config = dict(
    n_layer=8,
    d_model=160,
    n_head=2,
    n_kv_head=2,
    head_dim=64,
    d_mlp=448,
    vocab_size=8192,
    activation='swiglu',
    norm='rmsnorm',
    norm_place='pre',
    norm_eps=1e-06,
    positions='rope',
    rope_base=10000.0,
    rope_fraction=0.5,
    qk_norm=True,
    attn_scale=0.125,
    bias='none',
    tie_embeddings=True,
    parallel_block=False,
    extras=['a smear gate', 'capped logits'],
    init='uniform',
    init_std_qkv=0.0453,
    init_std_o=0.0,
    init_std_up=0.0453,
    init_std_down=0.0,
    optimizer='muon',
    lr=0.00764,
    beta1=0.9,
    weight_decay=0.0086,
    lr_head=0.0128,
    grad_clip=1.0,
    warmup_steps=83,
    schedule='wsd',
    decay_fraction=0.891,
    decay_shape='linear',
    final_lr_fraction=0.0,
    batch_tokens=32768,
    seq_len=256,
    doc_mask=True,
    train_tokens=247000000,
    steps=7538,
    dataset='wikipedia_en',
)
Each number is 500 + 25 x the weight over its row's rms, rounded and kept within 0 to 999. Layers, rows and columns count from 0. Numbers have three digits each. The size before them is the row's rms in percent of the matrix's.

# layer 2 MLP down (transposed), 448x160, rms 0.0363, rows 358-387, columns 0-159
100:500485454515505475491449513475481500511503452458505498486454520497456463482504463499531487498511457507484488497521480529519503514495501524486522498483518526449473485503528485480480563510531481473545517458537464476512441512489471465478518484481549481501501527506518511493468478466531541471522481530479509499575509490500510499488463487500449493489526525494481514501486493513554495505501483525475515509486474514479502523514524534517511492533482487484498569486512485482508532450530496
087:475491479506517511531480471534535497499492512465531540497479506449538464537557478492509472539474540516520561499525470536475502476473508476469536502479492501499506474521513463486481526520479499513433497468511493476498489563520508518478497479458521522526548474487477466524479468536522513512496507535550510501507497479499527456498507502491513496495514521481472505471514488472532509490517482556486492549470493472460508521494530517523476472482498477513527490504465486541515524503495474
099:470521484531480478472524504503511504510483488484491487490486451501513519499499477533499550521466512562438496492509499466535505500479485486562472500496503544515502484508476510514569530522511494524499511458498520470510518510490517535479515498490483498489522512506499501503487480502493504481492501524483496516472527523493480531455546505517474496523554513541511523523505503521483478518531509501512480487532530417510485542551487494525482537467510431497521552467481517534512504511486450
103:499475475459470525484474518530493511517498447539532482531491513492502492535469525527499516494456529513534504516521510456573517468511427529518468469541466469515509523484495503477507480498513506506488509518502462488532531549478476483468483441542479515503499524501495525513529493490446454519482510500559511518514495525481509473546500488462514462494485473487485471523545496509474484488502476512498495501491499495519512486475462492530538509480516477507462476513509497536503508521519538
099:517495492504522491528554492463495492552483536524500492544530453479497509487492485516524469504497498525500488486502493569467544566545500478483490527529533485496533476512476476526467515530542505505487494504487523520490512465456495515514475467479519496494501462523521486513483528516493510462499508478522495561500506530502496519541462516496532522475521507498532468497492506488467518534471526450511484509449457484517538468495535516487455506503503480499499500525551495542521509529490462
103:505508480487510502524508494486483531506505502502488542478452565463516495476474492471512513479507561480490484458492451504520494530505504442476474514434484517500498517473491466491448531474537480465472469516520491496548514506499531514459483488520484484438500479534540492488509498479516512511484512518500536489461486472468468501507516511474515522520505504499533481463468485478496499513478521532479496484499453510508545508480454506539502466469463501485493523456466498523504498488539544
092:536509487496505512513482516496540486524522499529518492504504512550518509520490539470518478490524466459503498556530505489459492473522482506496499476529499559486494478479559518508477496488506500520477506476518507522517490474475503504499518498485502473482487497461489512501502488468528551471510558478523535491544472469506450485482524467478465514549495521549504467481518495505519512528485542475559466529485506560509470493536508508505513510523518546449489517543531521527488530478527513
124:516535477519484499489507460505492513542448496510499468502482473501510504560486526459445466479509486528453493480491536512478499491507508504487537459498490501496473502504474531539479502451523497481460538495531530513523510504530481500486515511485496475492496502482507483504506478533528514470515523488497489512550458470574472486504484499483493504489525487476537517476510510461519460510481463501510500524483541490487470516472528565461466499530518465455473553465458516480524524505512514
096:513538517503469478467473522510476505508493481456472500539527476474499487498461459533513476534514532484511499494512466532464509488469515475506479493430529477513506479479505480423503524459508497480484470462519493453513512488495523509535501495502516477509530514512487494526534515512462498517530490485496434481454526482468487457495491510485519489495490494544468538472459527472485539522510480491515439489489522474532507512528487494507479486493551495509497489479486506518466469512440503
114:537495517474556477506467505475477534500514479504474484503496456506484537507499531487515454562522483437511471481463492504546496506540480490511471495529521477479487460501511551504451490483498488475496484497466507537512446518497525511540494485518549465541495511518565510484461509512531497522458520522493497505498519540489491490529538516572524504507481475499495475500548497490499475511532496486529523522517506500510522514485533516509516537468499498525510473529480481502505491500541527
098:564447528503494468478483483517520496521474488492481499480475535468521523520484516496540510508467492502506508508503460474480445457502502501547507548521486538447516532488457501495526520484473535506494516476471495459477536524491480514508485512517493537489486534485514545485500471548510515458514511496537502506528526530480492498523478492472516497537538500516496509509487518493437494541496505487532503529471480523526451522503496503498487517446518489544525534473517504479471449482533482
099:500507547474534474524471485478502502466489494519490473512505544515509522488527531483471504503491502522458498545488521521493522529530518509469428516512512483520517508524456509516476505518469522530495497505471502518470542449482485521511502477507527470490544485495524515483496512474500492511497513483508454502500519534540514497490431470478483497424463493525521539433482477518550510510508490520496488518464505488476520553497489506451469491468512484528534525487494475495494487460536509
104:519458507531491521516518527558510505531484495491508541479481522514515535477472466455510456445517483456505516506470493487471481505487470491487540550452498525497500506458496504511463472475496470472481492493514495482483493530485496491495495479527515503480514482471495501469510507520478499498456489482505526486502497523509474490551474505519460561532492511468520480422456519439519525556508503487453504499481454510479506532499500505499474475473474502479510474544468515494478505523489523
107:520540451479496501517494457485518474522493506481479473484507525506520533476503505418509492496525518539478486476508509498508488496463483508513507488530507511518510507497474483491514495477537518524551490534472495528480523502484512494470523527452508517520494493494503551462516522495480486523504546472456527503495463486463494555502526511547496508497530519517488538523513482521473455503530532523469533516486472493505461453494501484530504512484516554497562494489571499501513498495468444
107:448490493491505477511500461513480500523481524525535484509461514521473506486482488511501506518494486471517460503513523473508490548470543524502481515458513521440460525522495496447493474514471519493531510549472511479509466504489513478516506502452479521486510511456457467459471458484470468477520471506500535489504544463517483526508489530539497471460468524491491487546510519478541496468501508534498511486556499498470533509465518532503490504558507500480507498484482517529500466480514554
115:480490484561486529507513464502483533496521465492472496529452500512537515497544481509500498490493470492538541521493513482550486506516528508516494544502527513505495489525503497499490510512468495521504505505499528489464530529444538482491500509507519499500524549482499451462493451479488475509501456517541499513492480470516513514508465473531537514513505501532573548500519517519467533495490515503496506502474527473467521531489476494509539476544493471498437522468476442542522528518480500
095:550516519513516505524545556499510504488481523516483522490521476496480471507463501502449488496474495537470507548529542486502502495496545544497511537522510503499474459477497522508481494495458505515501517482443506511529552486522483467453480538490508543525457532511527481505488480527516483512491538477474522483441514517519506475511517500546481493507522491490478532454539516473445490482503489502498462486500533506518490564518484518493494512500508472524466478487541449537500506478489500
087:526481539465480522471589509474508491481519553446538502528517481480497525477501479525493484501490461544521504483505541513461468457490498490497464513470518506502505513496510466512521507487472499483530515490496524473513519527495549519528496515464537511495471514514472502519505493477490458506518492496470431497420473498474498487507513536461539535468491480556487499519470484494492478495525482500497482527505513527456472504494496438499485478521500501520495495520479500547492503499493490
098:492469530453549491498526491485483464482466496461517463443528494515440475496488501471509502512484526549449480539490488487426465518503469517500449480464521548488466461486516515504463523513509512464498508497504501480473480488473487528499530531482511515498513476526511522516519490537508517514479533476504535474482526522471492492466484470492488496521480510499442489515498488499549456521480519489485516498465516485479479456536512488494527505487485511515485511507471522449464510471479488
098:458471499500505493485502524514504512533492495559520511499467504525510477486494470505526486481522463504496498489576489481509474487515523522511500509540526480536512492487489505497514484477510526522519475487504487521525535492519471480513460508498485473480483511428470466513539464488525505490514529478526523507440457519548458506524530490538485494544495492502536465547514454482471530522483484517491539477548485540538500465489499457476502530525477478481495546505490454502519484501508471
093:516518486533508467500476520508488454521497459492526417460509510509512478491501484492426518513498536534490543482520474541457468514493518516507541470492538518505494464497497460483493485512542491493489499478450482497511489495496486481484482516504475498526487503517502498528479511477485478494505504532493492487419510537520468503464487511451475531522486502554506489493469540505489479461521501529514469524510524463512476506566504495513488507500497488533535453516496553525512500486516489
100:508521488511484484545541487497524493518515510494553508496512537512455510502437497482503527508448522526487462529477491501479541503502490516492500486446480504487496455512533509492486450464506495494487533524524527501506477503475509525529487523480474490515537509467536482474506461512490517492481481508513511441477501501503500482510497506477484503528481492511471527488529523464512499461453456544509510500511481532519527535503487521523486469479428468488446563497505510501491529493447547
098:532478517502519484461484542466519522485505527486514505514532485451506447474504482461504474526448486564491496517447466488491505538505455498478454466506524473481513513496489491508518542492481465497511495504484569503500490455499537555521509492500552499541486514541489507516514503515519490526517498466494513504493516472472508447516553471542488468530462495496488476476515475506523486499486489490484481517458542484496479459489508498478473513493512510523483536501509537497542479527512502
109:493514494479497489515529467498527518489501477498533473502511488506512443514518540479521505478484467543541507457485494441538512508476550503530484488497481543514520485487521489495505468490495523482468520499521558465557507475505517504474505505538499527491507493509466487519533526530510438523502485508525482521495552459479486546512518511516456502503511508485484511479507497474496491493515500504504460506545494533542471457505491529510410521530485488473514522448511511542480476510490501
100:485479490498468505511465510520483476520507487544542511459508507519491497531493504480507472509500502388505496442486429442540470502503491486510563502510531531438466506493496484496490514486522503497500490477557459521512509502532499500467519440479507518475481508497481518475489521517551555504485536492505505488527470483472500467534510482517458494524482521466501484502518501514504505506472496486504496488498465536470485535470506508518535484502495508524469520502489507508491512490497518
104:497517531487495489509556483486461514494489455474518439502510477480479479463506474514506492518492508566538490519512501497465512501495545495564454508551546499504466486544478518496513532512494538484513532485468535463487500478481480526456488477477458469493484487492477514476494512455482457496460522492483521500514515520480513529456506490501504485484515502513457495495457489473520469493535465486486499510508497514482506511494469517451504524436533470546500497496477502481492454484523503
106:475469525478491503498478512496539488496486471479496492421492499499456492482488546539533473460501468518485515497436522475501541526481506512530565505464539516491497492475463525489496497516499474497498507526559495461500479488515465540488475492502534507431519506501516504456520495517496481502499531532474509516548517523461506465507461495471469477498513494473517452526473515516509522512522492484523454508516498582509480476479500504502520496527519510517506491495506500483518472478526506
097:489492542466516506504475518495491494513491448494495465462497498512495510503507496474511495520526480424495501502548473499448520519521495536483525543497512536496500467505469451499537477485470476518476495505478459469475523499471505524498486482498475500588520501463534483462505521512520504523472459480491548479526495517430486495486493479495467513509549495491476499495472459480509482535501535517504487501486489493478532475521495467500523483493478552508546533513534488510460475479508497
107:457500515510465514527507498510485489484514516515547496533506520491528515459495543485493495485512544509524538455502499488517490512486506498542510477473519486542501485480526518488522514521465456450539471485508540521550468495475469524497512515518503484521536534470504492518455498473465519497544530477501490457494507485479459464441502492539494496509473551514461508541532498492516495517524520531455543506497510512517480527484531488464482476500527482506501437491525509492460486529463510
098:541468463499520486569469501522494512470491541537506517523484532514536478498504484483465535528514510462520478517478497515531536460542500485459485530525465457457505499498500558507532514481521514497484487485502539510504509528484472506462531496491482498492422499494512507439485503487468511492472504490479481469546498486481497470463525519511525507501455518474542480477475514493495482496500483467493526489490506525481501473503536515529479507487481454498502517495462540491534457497547506
# layer 2 MLP gate, 448x160, rms 0.116, rows 359-387, columns 0-159
086:492517513489460496493513485503515508501501510488525514521498536489514462500527522479543464449526526531514481463478586530443518522485491510530512482485512503501543513469530451495509519517501502552478493486524502506517491485501480478465519502486500545484545469526458539515484499513487549530497484533477499476530486477500485505502522494530532507525480516507511484465533502538510467525505511563489484508488513488477522494460534538521486501491485484552461526518502528554458480524518520
095:509520508523523521516511493475488448510568509483484465499474482520503470479509473482471493516538498488467558482518463519485523519495504537458476469496470487499511509542483429524493501520500507441501502556512480531466502468491501482503505513539473487518517494535511484506517501482507480519482523520496508472507504469520465493534510452515529492497482526475498495521518488514462494490529499477507480534514483464526538571487461508501480530522518473528480458472511519460543515551503533
111:505501504497504507483466550492485507518490443505499546547513508505529503488482492522502530448488510531486505512464531490500501582522503511514470475496527467490506517562525492480480491518542530479489510501487505488525483523508497530486466457506456500528475518505523519477502546497515493529461492559504479495498480546502522439484523489477474514501504519536493494510471465522533453506524445448492519473516497504487508495559491499530499505498539535463513514461504527535498505500492480
094:487493459470492454497533481487467489537488453476483497504480484474513527468484522508552484526495502512503520520506470508495501518517490461549543512517446523506504471501470508500520477464479487468501488520480493517523542456460505521493496488506531453501485481510540489538481485489477485507455559500508444476520477524470485516507542469487513475501519495503473521525487498503515469528496529529520546536476533552485575517520480519499533524480523499486517496479473500525535499523486534
091:518543473515468547488480511512454480551481523466488481526532523521518516474469509511494472497481513486488455483502503462499476500473502510462502486465520537516496521512511525486490472485482491500526505518518490511490492524476522494476529453509487514481492489493555516542532501479518547486508537532500518474521487505568467475487533535518470540472494506515513452500504524483495511554501492507479513518521494515543516507506502505501434494457455488460479443535501531519445510480531505
096:497523509482533521476498515460497488520510507502496519540502469537481476482498517495524504472540483487524476484497500477557510505479487519514486473487499519475481556466538522500527463478528506457487500556538521494510532469488484525479523510502562496494470480445504511518527515484511544505455530515492498485515493495496492486504502459470461506514481532537501506479503513480541550571498486509530477487480505490477444480556538511492501499507527538447481524465487525484473509491502541
095:489485473508540457508453487497488447486506464473509486505495467509507479524525496477522518512499510453580479478495566504542495521508479485485449493517503492547485486479499522505512458551499472464496431526471482495517471476502499481467513482500536476535488504484526552489494524482542517523492514498485513492501507517501470535494488469485477497507488536516500482512538489476486501507536513548521465484531483493533506490507502477520488512479476483586508500516523513487476534528501509
107:513514468483507523498536487522525525537483526465501474498494479542474439490521489496455507483480515469453493502464510534515484540529506477519522512504539527554511509502510499519485508476534524495497452504471533528507519483531480492491514519465505503489523507501549472527443508511493469485543533498513509495438461468491525487485480521507505483559483535524518474488457510444513546504507538485487534512473490513490499497490490505514513513469464513477492473486562512478528517513513544
119:511482503464492526504527528545496525493484503500516560497477504510472484524480457482479527453493493514491519482527508507460559536507475554487503473523523512506480536487524499542495514519484486465497540526477506504503566499507497544493567526471462448470451473479471474511493503524507492535523521492543496486478478506537540492510512488473503476455476526494518483528479497469465517526502521502500497482507499475472458480509518469501492490464512512480535509461517463492519540500475530
097:515446522502455494512482508472476517549462468488497468520501484501495507460469526482473472483539531522482494498471514523486537474458490493540488525496516498479489529496506479523526512541495488498527472546519503535475436493439530526519440532503521455463477528491533475512498506502494495464523496518513525453497512526531494495506465468483516511533487549534505473479474460512532515521490508530485495550485526505504518491461484476477503492560473516513516506521497490506492504460507505
097:456493506485517473472462524521468473505467507507527459508489503474480522461466459498470470505483490499523548500482490457519527564504533510545496517485477467496473478510470491527501504511455512484473503483531478482485499508485506501502477497465496499495479512466523531520538497518467508475509532497485510483493507486503487519529479517482524510469494500550512501540558475502539518512576479454502504461485514502505484528513445511544476504481521486476469457499495557511519445493476532
105:506525476484535507486568520473467531518492477468506482473483486455478494541461525482501460506488529488535505474521501516497448482493531513534504519523456520487479480516490559510509490484482496502500450492543474483485532443491491486518445515486532502500460469471545470510515531460502514448447480497498506476514489513489558502480490513531496490456505510532485514520464510476494518478490497475489506552543475481542490519456482476528479494490468495502477492514482478515491505496512485
105:504517534538530496494501472524512438487490468491501525507513533470473504445471505497525505520503520501515504451519494499507475458525504474486506524438482492524519510520496472526523480453440528476495516475496480523471519510556491487490547517529531461521483508484495508522527468508506495498490536554559515521494501511522498518497505496487521556484504549470506506537524519457550503478480469535496525481505493486543491479536483523540525518499500485485506501471505543536505527532497478
102:484515506484491512496517509540505493484498468503529482533524529494505509489536520492490532469520510510502470510460479545508468509486472511509503518545463491518530471526508443543538470454552505488513496489528504493459521502525519508514469519515499507534456481496488511529434511507497497558481492539497492498453489488447482504506509472506516494530507486506485530501528498433454522490466473471528504494478432530517484530540495507520526484481518529467507523472496478514514497541466470
111:494505520512485504500506527515500478486507487449487518493506509508514523509519502465452514511461540512477500505518509537470516570490518493511442497463499514496474524467476540487487539537467501517516482523480503479492505492482468471456512510507484467488506490538503475503500506527515527493455502466537446515442459509458507465545448469501487477515487539513550509514466528483488558522538472517505466523510491483457478533508507505518454454528502474500530510482490482502511530507494509
099:501480555512515440517552452474525499508503519472520477500492476510479495519470503481519470487491467484490490463475522499482544506508531499467546478533502491507522485527476510469493481504458506511487516476477493487515494464489538469553505504507494501531495523478511476485455490532504501543522486459538429526517526520476514496445518529479557474513480471460488485496486500521516519487492505526476498541552494513459504505459499513496464521539516497474490549493511535509533470492482505
111:502488493474422504491478536472503556521520553485517546542460503520517498491472484501507535486533499514515506508467508524485501476494464511551467544478520516463514548477509492547534432519455539504502490468479488479496501459505515506476472539513492497527479477468459507490493506501459530455470531502527509519488469475523498514499525480512480511509528545530495499524485489491479483499461513504511501492497504473475506499492520500483481456556456473479503494506505509472493516514529468
102:498516492493485513504508446465504515485458544462511488514433535490515497493477509492533519514504512514533491551522504478520489492469512493477510490496528487497495508489467503517501479517548496456465480519507481545542451426519466494506489448557519525496479492483483504475552509474513533473479521507501483504533534490481492511450500479497502530497484554502529484504515509491533492446487511489518487533524465508513535487457490498497466493514476539502489496508488481478500572529510476
097:454514496533487519514501481493520497482488479491501463490522482486473552497503508514475491448478544511567499533502503496530506545504472541539459476488476511537480521476464526512493481486540492471495511528482510456469472537491518494482523541542487480511465513499510469481475505526477532513500514526527493532532499506506499444457451552528545524485455498520483472525472491497543496522508514489527477484485525541498472509487490483480528487467509534507467517509520488543530496523527489
107:477489547491510484505543511494472520469517510529519515501488502503505520430462533538508476513497487525521463453496532503531514491532481494547500498466514481503541528536456506476492503515492506494497496485529479506509479499521556523475508487499511472554519447465550471483516504540458507521525521548494484493514509497550473504505520532507515477497519500496493474488526500481526500438496481476523488501530455535483494533448484491487503466531478548487475499484466453505481505513505462
096:549494532485515488461459549511489490512473470532445494519509493493559491541528473525508478481551527481489512488458497453479480498483515502536468462512507511511492512488480490545486501525533518466496526485520523443487513504489465462441477462563500497474505493535438477495514522489477492513492512520490485519495510495529494480493519502538498504487513506519511518511493487529467538525527545486472509480530514476467479472492524452488516500522497500517471463551487497504523515520509462
098:507466460530526518487505494545485502510513465510504462550499477527534510501497529519508534506508473503518440512520536501437488520499510532499501542494514481471452508518486496471516462501555542478545510488477488479514518497504495489484521454527457501465484488485497485524500562488498469481538480480439472497517486513535501517467502494520480479470515527473474499493520429506513524491534483496501486519496543511486517517529491474471546510483491459487531535522505521513510542495531485
106:497480526483492492496504512492487486488542537510497487467503495490522524502509478495484473474529476557502523538499496451518502510467497461519517542497507501494454502504527491532521484492479505469551529470473553465540454471508498462494544496480523500542508515517483474494477547493505497524519511517536533524527517483522498443496483545498489522536522519509510465493490503431470491519499494472520504518532466552491471483501498532533512472548493428482481510503483519477509530505459509
124:478504504454475488511516472519501509495499515513513452535471480521454463469496483462515526550518523546477490525474537491490475515478487551461512466503511489485501506530526518490499504483524491490522489493500509502496499514482475516522486510449526524536505454483512479541483492435476446489514502487534496479461463525462464502527485490455512505494489532500513503517531469520490532488545538524479506439491527553512521505525481470530510464491501504529499505499499504528492513478452559
104:478510513519507524476502534514509478518509495496482516474492510487486480550514468455515545458526530526482477524497528484531440497490488478485488476514521474549491522483525513491472507537474516489535490521476471477456518504514501493480520469538496497490496478481487453475484518491534452503531482530501491521524488551474542531471492485511499489579497537534516553471526513561515474525509520535487518479487489502478490501441496491490506463490468515490465501507504490445496518527505532
111:484531469490499546483476517497476518491493507506482523517528488523501462470486489473497485502491536529490501478534518485550488520504513489556452540498460477521499508511536473498536462532519576482485500530520526505433495485522471515500495553493531492517496460497516531521510497483496538495506474511477528488489511519442491493516500461471455530553464498481539500521535491505529460435513493499499498535518472472508500515532520525511489485476469473476504507461526502501526489496478526
097:488484475491492511464525474461501503536507490506454509515477455504468503477514529534483561515475494481516528486491494502531529506501471491479493494491527489476517490538517517491481487518533487511521455507511473549492512474509480442488509480529505507528471541544466503460566506476529510491458534472483484487517498518455526499468516474515487511469491539493544497514537502488478524493491451502481521526514463508469513475523562460505474437510497476521540522485528488538505501531493504
109:456541509529533494535527440513460476538512494475514484544534479513507522501498502455507491518460538552505535478550520484519498494507503523505512505498491471479512491523543521488502505501465512501494450470472488487517481513506499494515505485570491496491509549465490465498485514522472497469521533506488458453489481488481510441465514510515490503551482498490528504522492538489490499524495520520451565513518524525529503522473500475468498488521478485496487470474467525492467519551482504
101:489482527505473530518505501508493505494469531519488512495470462485434482501549476484494506510537487534531539540479505511499500503523496492490542505505471475497531524490499535523515466531504481503511554497530521507523502500503475496495490485477478438454459473541517540451553504490502532477495523516477492495476551489512525466518467484483452500476485526521522496483520520512523501539496503549510513500524460493542566504511495489529503472529489482513485555454486511543477514477491520
# layer 2 MLP up, 448x160, rms 0.117, rows 359-387, columns 0-159
084:496498487474507520498460492507466448532497486487504491543506481476502494502495484463508460509484506522496535519478440512519540483499469446462510495527473478448500513522488485496504521496510481464495473522456494497535464533510533520526504501516479450508493491521537497499503520486492463471469482479547506538494491556475516528519529500462521509491509500493481509488426484456455481503513510427468496494493475545496489495507438509487520474505494474498490489493524510506505549504452481
103:477551550489534516517548481477462517478509506517545517520475539456480528519501504497501500459468502526516474449477540514513524521458539547519517479463483479485479480472460504505562510555499467508518506494486528488461507489501496493538510482495462507516493518490500474488476509510501519498478488516509497480470477451477493500515515460453473524543485496489516477525506493457480496479518547513504551538472521528483495505502512477470504539517480470456533497486496533522504518531511472
104:477481467548489472489523484558511508492549580480518515498509494514510511493508503510487486506494512499493512498528512510550493481478475512473483532519512544517510502423489550451486535479479490504523501529496490530533472469475518501454534488540527531495538487518502511501478488505523485489539508504502448502484473437462444521488476514523534475512491481499508525484532519465514530501505521481550519541534509497500503523517509526514501492499529520503507496524516468471543473474479514
105:531529528491508513523503477488521517472520498504509521457515514510470489534525569476486494528503469492500548534500489472506542473458528484511458511485466441530515496511552502493512513510504528562497501471505517505505518503526491427499495535511523476523500514518521521550480475551449518487517498488482515460491520505508540498488527494466507506533525496517510468488529485521500526488533476516556482498527531500455496493515461466497529523525483514526519472441517502512491486486494523
104:517508496445488491490543509529493438472464490488500460484508428498505495520494519502509492499494485550484488553555510491485469483477480524494493529493476495507503517527466491495487507526496520540502503498532515476486468487493490515498516478540512536540493501451503499483514482507490477515464494470528475480465541540500540444544498513550533523497480482495535501521461498485519536510503521510474474511518537529466507477472489533489482519538514505513516510576481489452513467481516501
095:500518532489485494501442495500496477467499497512442499508500491446475457464517467528517515499510539524435465469492449486470471506507490465507481526519547454492480505503485492459536514487495483503487477491474512503497475497517502499512481515459522518536474487524529477533536540505523487502499465537491477551461486489458497478505499531528527519456500475446486519493493491502500501528497488527460527455527501435494492520538523548502492509516499514521508481499517478464528496527529475
102:529518490516522476526546482483486513521513545497495552471500512503546558517495547504468466498500488554497528513493492482454492497503539495473565480504477511490476523475491493488482512456483502508435543484511514530504498514511498498509497540457519504471501487505485487492504458498488543478535509471474458501505460510523463473527531496520511509483521464489509500440460507517530483493500491470480500530459524466500498507496526527493513497498502495474523515494426506522471485520493439
103:504496458528508539534497473500504510491511484478523520505483514540513544490516525473508485516519519540531522545461521501505517500564463518523501546483496525542507482478517475490529459518540444513495501530494510513559488474487480521504508533466532537491496525537522446495492510488538535490498546483461486514503493479500500516485472555504482500466510503489522474472495508513529515519487520516437488486507513539491502469531474491448497493481474518493502546511544496489450506494517537
112:527491458467514464506480481537536577487478485489511473528519567489529484504522497523516471505483477503478475510505481455458442496529522467494547440504521461479490533466501513484496537486528475499483481452506546509495494513509510480481483532472497524535465532457483513491496433507528519461503491497504531497487505503489514510479526479509472501481468485489535513528482481481479508485470464491496531472514497484535507555503506530544517497475485497511456511528502513508494485497494480
098:454506468468492536514524487506506472500533498498498547505499531529519486563505509483519507472536475492505505524446548482539510522528526476498497534486489494520551496499479528485527486445498511522517514515504518443489527492489504525515554511531451547502487495497530498472533473492489530548493526494510441532517484504477506506468478521530538524466511504490526528493517545479501487487531501497466507488507415474517513505499478510481513493495529492459477511484514458487516504494477472
089:489524537518492521530504458544564540521509505498482507477504521512495470508520480507521495517479493531515498471513547493485479536493510530517521510458506498503504449507472486501531517498514512508557471540515448504477533478524491519456524507512514485466501501539509490453533479483470530472530497523518532476481512483449463496526532493530491511452466480435536481484501509505498491486493546504463509535510494510493511489507475439506500507505488486547511519467507540507506444462501523
109:474478551507519495506543548502452546490497477548475495459495509499476510528485487482467497509453486491522526451510478499525485491536507531540506505509446477512487486504498562508509483498506478548465487488512477513500495484549486482509491511487481562486502493472534506513495527461520502523476532473522447462502481515471503497476511525500500512513508530541449471517534498500492482492466471504537503496538507496473474477492511494464454496483524450500484484505520468533469441490516494
097:520499498448509525531577496519533509525491536517483498518504489519468480477488527455469447503507500530472532527501490492536509508510488505540492482465510506470494515491471489502558481508506471553526501524485524468517479495465515550465494484499494506535478505543489518502478498491457500516494501478462525466503538508536506483502492517521500488469492503536511469456501515466493480448556500463470522514491512499506477509473457485515504469524531487494466499475556509480492483465560482
106:512512495511481452464493504484508499497499525455507535484497487510490499510509499486538456506483495452507458504486500448518500509507513501525496496505510564464457506439499505476546524481500487534477497478465460503500494520501466503489527526535543500516536492494504500580497468453508530504492511513512540522535487530553504541543541514470488525513501509484528555529477501487498503533496516503441480507541515494552505486491513481459511535515504482489482495511514463504538520512516517
117:454489524486493491502466500564500513500513520483533530480523512493524517523514512499523504512465485535449511558506477504514513508505517529484469455501504503459472518483506524536504473489506494510511542479473521482535477505475505527527478487516509521560508508555502503464460536448527501530531508479484485490485521455503493503488506496489490529575497548507508473499511524524505508520472513520517496507465474509479535475460517486490482477508495466503497551453449438508507505478530478
099:524526516479535534504529495502495508478537523511483491470498489474510484479469506484506512448481527463468436482486495511489495501498548521498472511465500514496464522507486517502559491501497486503505501551508491486517541489467514465471533455508525483526503536518545485498484446498529487522548530457490487527521499469488498519415510481500504481516457521542516496462480467513526487509442487489511468481505497493501444480446500511493500524509514511461505479526483519517479504488493455
113:529496524504500484446484533504494492489466480508482497482521497470553503494467490448496506522509480513548454468575510446514517497519468474518503512520528430473482481536534500471491458475509471505511529501467497494475520501524462518502505506516467527499499516515467499514496493527509539536510519512548464527524497501519481502476497488465486497520539480478473507546530502540487542468470486461445493504525474465501483501503529501476511482451510502533476521484508466486483502470485488
110:488470476468494524494447512510528510520528512488483521496469509477535495531502469496515473540516538496492528512526465533490489498489548505525512535485458533493500502455513497526506517489530491504468528520490511519485479491544520515492472443460500532507468483490591497495534517443518504513510525498514508504503534489483496480521458501484475494492432504476510496485451455459507504450494503503490509509475529544488456461467510550515503526497518483480515491480543503526492516520522495
097:525568467462461465470492477526482491493502486527518464530528490479515486474516500484504462488528517514510508513523481473494508491495445555492511482521526522524496475498436468519462515548530491499538477524495508532501500510485531497491510465511503492529486473507502495474503474527502475521482530467536466551508488514500503453511516537473487514497475510486475495494463469556549485511544538491492477519511512506493519528527428508489533483481507494510530527532538511497493492522500448
099:486500514489484521487473500491508514508506496529500474464468496502514535509497501487463473530514475502499492506505481489523470494564465492478534521486479509509517441492485564494479497508521484485555477529488484497504511508492437483484494508493494478493495509534531417511497475510490467491507556523485516469490507450475486517495504530530469484531518481532511508533488517514469485458447533466514438460495503475506503485488501495484486515532500538488564509475515555554471498503508509
100:498462501509515473529452487499512489502488539513505528527501462505522524495506541511481482491510469444492507457496490458520459492498442482500527536481460485516505520471518521495553505476464499495525501517507483532491491524491455511513496510503463491534504539492481495530489486518543471471444450534513496479495519484484445511450547469467501495482523510485494548530546537475505473463494454498524458506497489510483497490483506506516501523523488557480499554524487518504491519514484529
098:526472478540507483470525519526464466518473534505513488484488494500522523508445492484503488498548493511482456543561508486468523515480447490523492499518552513510507491492475474515449480516520554530492510492527496529501523521466470486536512476539495505474527473485482492471498532525525471540499493514498540496542523506524500510478471498507564490519556514445493513460486469521471492521512486501486491518526517494501528520489508508486532496483449505487450465494493458521498536473519496
110:504488480513530460502501538537495468466503513494473500496509508504512502563454486508504481502512508494505498500543536523511528453520545528497516504451509474503491472517513538515484532487497512489545503494476496470450503549466487538523490562524520478520468488491482500445533513503498514470499532471454505501481499506527499479504501491480547520465456509533496530456502495498527560455508512482520487534486505475479502541490510525460534481494541510544496496499533529497475479466529476
119:523517492512519477478497468527478484506468494489486508480517484509541429521491511486467502491526526453483452536476498510496506522504492477524506509465473518488503511466474503509479514492526513539524502495553461513464478501507513465554494474508460531497493553550484506460487520492551534510514490493461524517513487464539488525517499502509524500474501453524507470485515519523521463537499492529488474526491475532510521564491486540459487516476460457479538506543520506497476471509520480
092:490548469468476548509520522487479517489504472503494463497484541491522514476500524537510474501533494510492489543442513506443499498495552551488531505440476505506516493513498477519494499489486478537416509485527511512534497481532503479507455528482492513526458543508502493492528536455451511505454489474496537506476505484474467491476487539491491490450478481498509449517495456492475497473516517521508489459495492497467516499519477484478508531526520522534510477501462490529511509494501498
105:529455480538486510484494515503483504495513511526541474494487481464476499495525499546511486513498486494469537484444502451487506537479497505474474498527523463463484485497485476492536504461483489486505516465486472482499515517463466514485499514493489470509502493505533478510488501496498506506500485540497532466520499501434514478497505477491477461502532520488529458509528453462502501522554505516496501524471444533491463521505469560473537495534455490451542535513507520526452496461463467
102:484524491523544505507518505512507500475558472484517520491503477503498484462554482485496510496480532426456504499513516486549497485474447520521508472492531512474502514528483536499489493509475534459530471508457506496460456487498491532488506482504510438485493508507504549540451536517517493501498544487498521499451548524529487500512443487503505490494505512484517476496494524467534551508482542480521483474501483513537497492477490521527519529486529508510516502496468493482559542480486514
116:525441512488534489480523455522472520525490511512477519516550493486501524510491505490487493483501551517532521466493504529504500509477497555505518522482510480537497490480533489522544519488521472504473495517478519490520505506473491515498478510535532444541503523447519503496475513531454538513507522525502516499506507529421486490471511529574467481522473499522505517520490497504477501460524534530531520475503523521516514494467517543491508436510476468504523533468512505506451495496470519
098:466481497521517466505502503499505470465456484467535447493517492511469527537511474484514511527485519518498546467463480475522522514464495489490530497509533482561501505500533453480478529512501510490463526506482487452498523467513493481510494435475481517518529530497514467494518501527550489505502558476472513537506498456523479493493535503486489533517468484468511550511532454519522491514494523477496485503462519465491544496464460534511525494461460501527503500540525500492519466487505475